config.yaml
n_layer: 9
d_model: 640
n_head: 10
n_kv_head: 10
head_dim: 64
d_mlp: 3200
vocab_size: 32768
activation: "quick_gelu"
norm: "rmsnorm"
norm_place: "pre"
norm_eps: 1e-05
positions: "rope"
rope_base: 10000.0
rope_fraction: 0.25
qk_norm: false
attn_scale: 0.125
bias: "none"
tie_embeddings: false
parallel_block: false
init: "normal"
init_std_qkv: 0.0276
init_std_o: 0.0
init_std_up: 0.0276
init_std_down: 0.0
optimizer: "muon"
lr: 0.015
lr_mult_qkv: 0.5
lr_mult_o: 1.5
lr_mult_down: 2.0
beta1: 0.9
lr_head: 0.00641
grad_clip: 1.0
warmup_steps: 200
schedule: "wsd"
decay_fraction: 0.866
decay_shape: "linear"
final_lr_fraction: 0.0
batch_tokens: 131072
seq_len: 512
doc_mask: true
train_tokens: 580600000
steps: 4430
dataset: "wikipedia_en"
Each number is 128 + 24 x the weight over its row's rms, rounded and kept within 0 to 255. Layers, rows and columns count from 0. Numbers have three digits each. The size before them is the row's rms in percent of the matrix's.

# layer 2 attention query, 640x640, rms 0.0213, rows 420-447, columns 576-607
107:154161168161146148166139140085152146105140133155106164118179100183139122129120160115110111142136
105:124119124139116145167162128124141099117133132133084139167118097114110088141136157117124093141099
110:066127156123108157115144123087140124141139155130151085124202171148160158123136159112099120148164
107:157113153121106131111114149148114104139146118107091122093159099116125166113126114164132128128143
115:098138157101125135100140110101141124170132164124118135104113128117153097102159110152129168102125
109:119138087103121127096149113122120110121128121144101141102093120130138103118153123092078101099093
113:131102152145104145106117153106138126128121104161166133141094135121128112123163135176155110136102
111:139122088113139108106111138134152133086110113101162116124111174127120168145155099131151116140113
105:091124085141125139127146113141141127115167119131113132125116093171124112117155105150089135145129
107:124185196153133116162154156154117153107176123166079150100115156116132176136114133152133139168137
110:126117113116143179136134146169177123132143191113171126156100103097143140138088122163150150113142
108:164141165138142103120146175137148133112115147178188111149122132116099151118117111113122123122121
108:090154134119114145095127128146128123146169120138109132108106118139118149154158128156147125129155
109:127133098128152146108129130171099150123099154139139095096138097104139108139136156132132144119111
113:125152105113108125162100122088109137113153115153113173139121125126100163107125175122117133146123
113:160145126107178084114126108080136150125105114150121144082088120091146128115138142104186136118119
105:117110085140113149111136080170144098105153137139123150063143170136117083126123119137135133117108
115:185114133125133093118131148139112132080131105163087126131119127086207122075141104112134177112151
108:142144104115149170150139125086128096140112178097164107116128159125141131137133117136158152097095
107:155119146125125145131152110137145117119156079116132147137151147149148133130179075142123139154138
108:173101171115122077135108155115115135092164119132142142129146138125182113123086116139119153107165
106:125148094124138134113150105147135078195182105174161161150097135110083093123105133139069125164116
111:125128110127106106155111113174070126165150131141125141165125156096126149133178058137113169144127
110:149098093120116125098120095145145073133128168144145152117115144095144152086125133129113178094137
103:124142143102130111149178115122102129150113132110162108118132078100083109142162132089133178199135
108:075141118110135144124131103068144082129091119159104150106100087121140102112123137119120138091117
104:109126148132137116148160107085124058114143119131144107127107085132100169149097109128142113126129
109:130143184152146139134122160123176148131098165122123137138119107132125152143135156078129168104106
# layer 2 attention key, 640x640, rms 0.0215, rows 420-447, columns 576-607
107:146118097144133112120132109113154143083150111166131171135132110170146152136164151141127136135115
103:104130133152095145104153133112127130106136155102149125129138133136114091121070114101143120160098
111:086153148107127127089157118080145123109112134117153117121132128121145141114132150110151099161123
106:137119149165171133116164117157127132118124117112126143159140114156092133103134084157130145139147
114:098163138133113117142156113131147120114088110133147117133160102104102138099171122171105109090128
107:115092099090110136113153146127181085144109110124124120101150155102066093126094117167100153139127
105:108119133169177145080098204126123104120096157147078165113145104126113124117153126115129103146125
113:124110140137102104128122195116148184065104094189113120094133147123142145143131145108087111152109
106:084167145149108110160122203135150094063121142120120131106133161133094145153135133126094110132107
104:135151146117119137107151149151151090111152170160094152165098127115150153171162094141122145156099
112:090081114132175118148113152135119129141144164104121124164142147120139088129103121130147093113132
107:146104144144118138156151145127149121121131180101144116125129136156122142123133096102156150114091
110:116143132145139136143136124167116125123141118128111132077128132101087120130141156144139103115149
109:111124148115161141122122126109118129141140154114145089103165103074135142119099124111112132127133
112:081126149148085155157136110088146152110139139184084119163123124137155113158136145105094094130157
111:138130135121146091077118141115144168112125144111131104112142161092149123132125154134163146109110
105:124133089128153137131148143182112108126119097177117125124149126158116153153163131128117151134174
111:123131183148132140131169112169102136121156107120111144162153140122166104130189158134092141141115
108:132132114149124169131108115113113164134143136147075108138101146121105155115136133144088151086134
106:108130138120104151118099146149163109104137098130122175155131136165111124095132110133115068151081
107:119110132112107113139134119119093111125142130174121132095118134141168139150137102137101085146171
110:077096125127151149140132136114099037143135141129150124160115110098134137138114162129133120171141
115:149113150129128101165140098106126108156135128119131110178114101115159114085124128105125184140136
113:109094166151115124164149102105099086147098159144160130158136148129144121139111152104117162104152
111:156134132159139112098171135106096141105135137126146109131115146123116141124132114120092089144125
106:101143149133131144111132091095133117138120143180142149114138177083126106143145111152129116128135
104:121117149140163145141140097084116121179136121150112117100100152121107111155101146122150136114107
112:125135176137160129144130162106130136102126129109089121105111118136130118107127149060120161110154
# layer 2 attention value, 640x640, rms 0.0207, rows 384-397, columns 576-607
099:128146136163136096114084158114138107141174109115067088103167128105146113122163110177115125126103
095:118120100112146126105111102150090107116114154113120119136120124146137130121093137124154104145074
098:128102162131130100139148149100088136095136088145170117130128134180164158144139120128094138148130
100:124099095124117115128124123148117152098130111113084108117102143178126105150146104164152129115122
099:151135117124167179140124134097104136129143103169118119134122076163117158115150176078122143121103
098:130101124121110073136139124175095139151147133085112118109131162173123115127096120100134136144117
098:110134113140153110129103116124152140134146111130123133128123103114111142116123097126089079201123
100:156108108111097145120164096113121130151126114101150139152130097152140103130136152119147107155108
101:130157142152122126140102132135128152108163114127097111129113111076097124158167118157139153132113
090:126119119128154102123150062131118106156147139161134151135161154146128160137106087122091121185138
094:153095140110125128088113170113104132108118111113127120157122118137128120114110111123132084152123
097:135129121100137101155163105176135147166121104126104098096119118109167165147146142075156117066137
097:124105142109132080157134126131114141096139084189140111135093134137151076099146052124099134123140
096:121120117144123114181141088135086145118111124168099149133129114122116132127122119120160111129162
# layer 2 attention output (transposed), 640x640, rms 0.0877, rows 384-396, columns 576-607
092:113103130117138146105133097162139128133098109167144115146112126144132115167124093106152113118108
091:155094143108140150142148130089110157082115053131120141148143145157127119133125107086091115074154
091:140132114134084148121114130115131100123123115107138131114114108118095113139155143110119097102145
093:149135120117085153155118088147150145129151113136142115125103097132133128107122130075098132100100
092:159147122133132054165100145119133094130088153109104156123123158091170120159112138154115122134153
092:102157101099128113150129126127116089079135119185113084145164102122158128143162135149143149168120
092:109131144140170104131127098150154127143139108105183136121115151147141107162156160139127115123103
094:117138169212137138152135125191121166083141083122160110084134181173140153133133131151087145095149
093:125110097119124165147078115079181125116101130115173110120100094187132140101104100109137138128151
089:147133150147105173180135115151106155142096113095140109110101135138129161151103164071146186081158
094:133128114116134129146144127130127117164154136100174122155080086149125138126121131143145121112145
091:083130105139098123078082133140166152141073143164079120184161160129145143140151075083133148152156
089:126121108179138124121155141156137126169114128124163131156103147100114129110086149145106123140104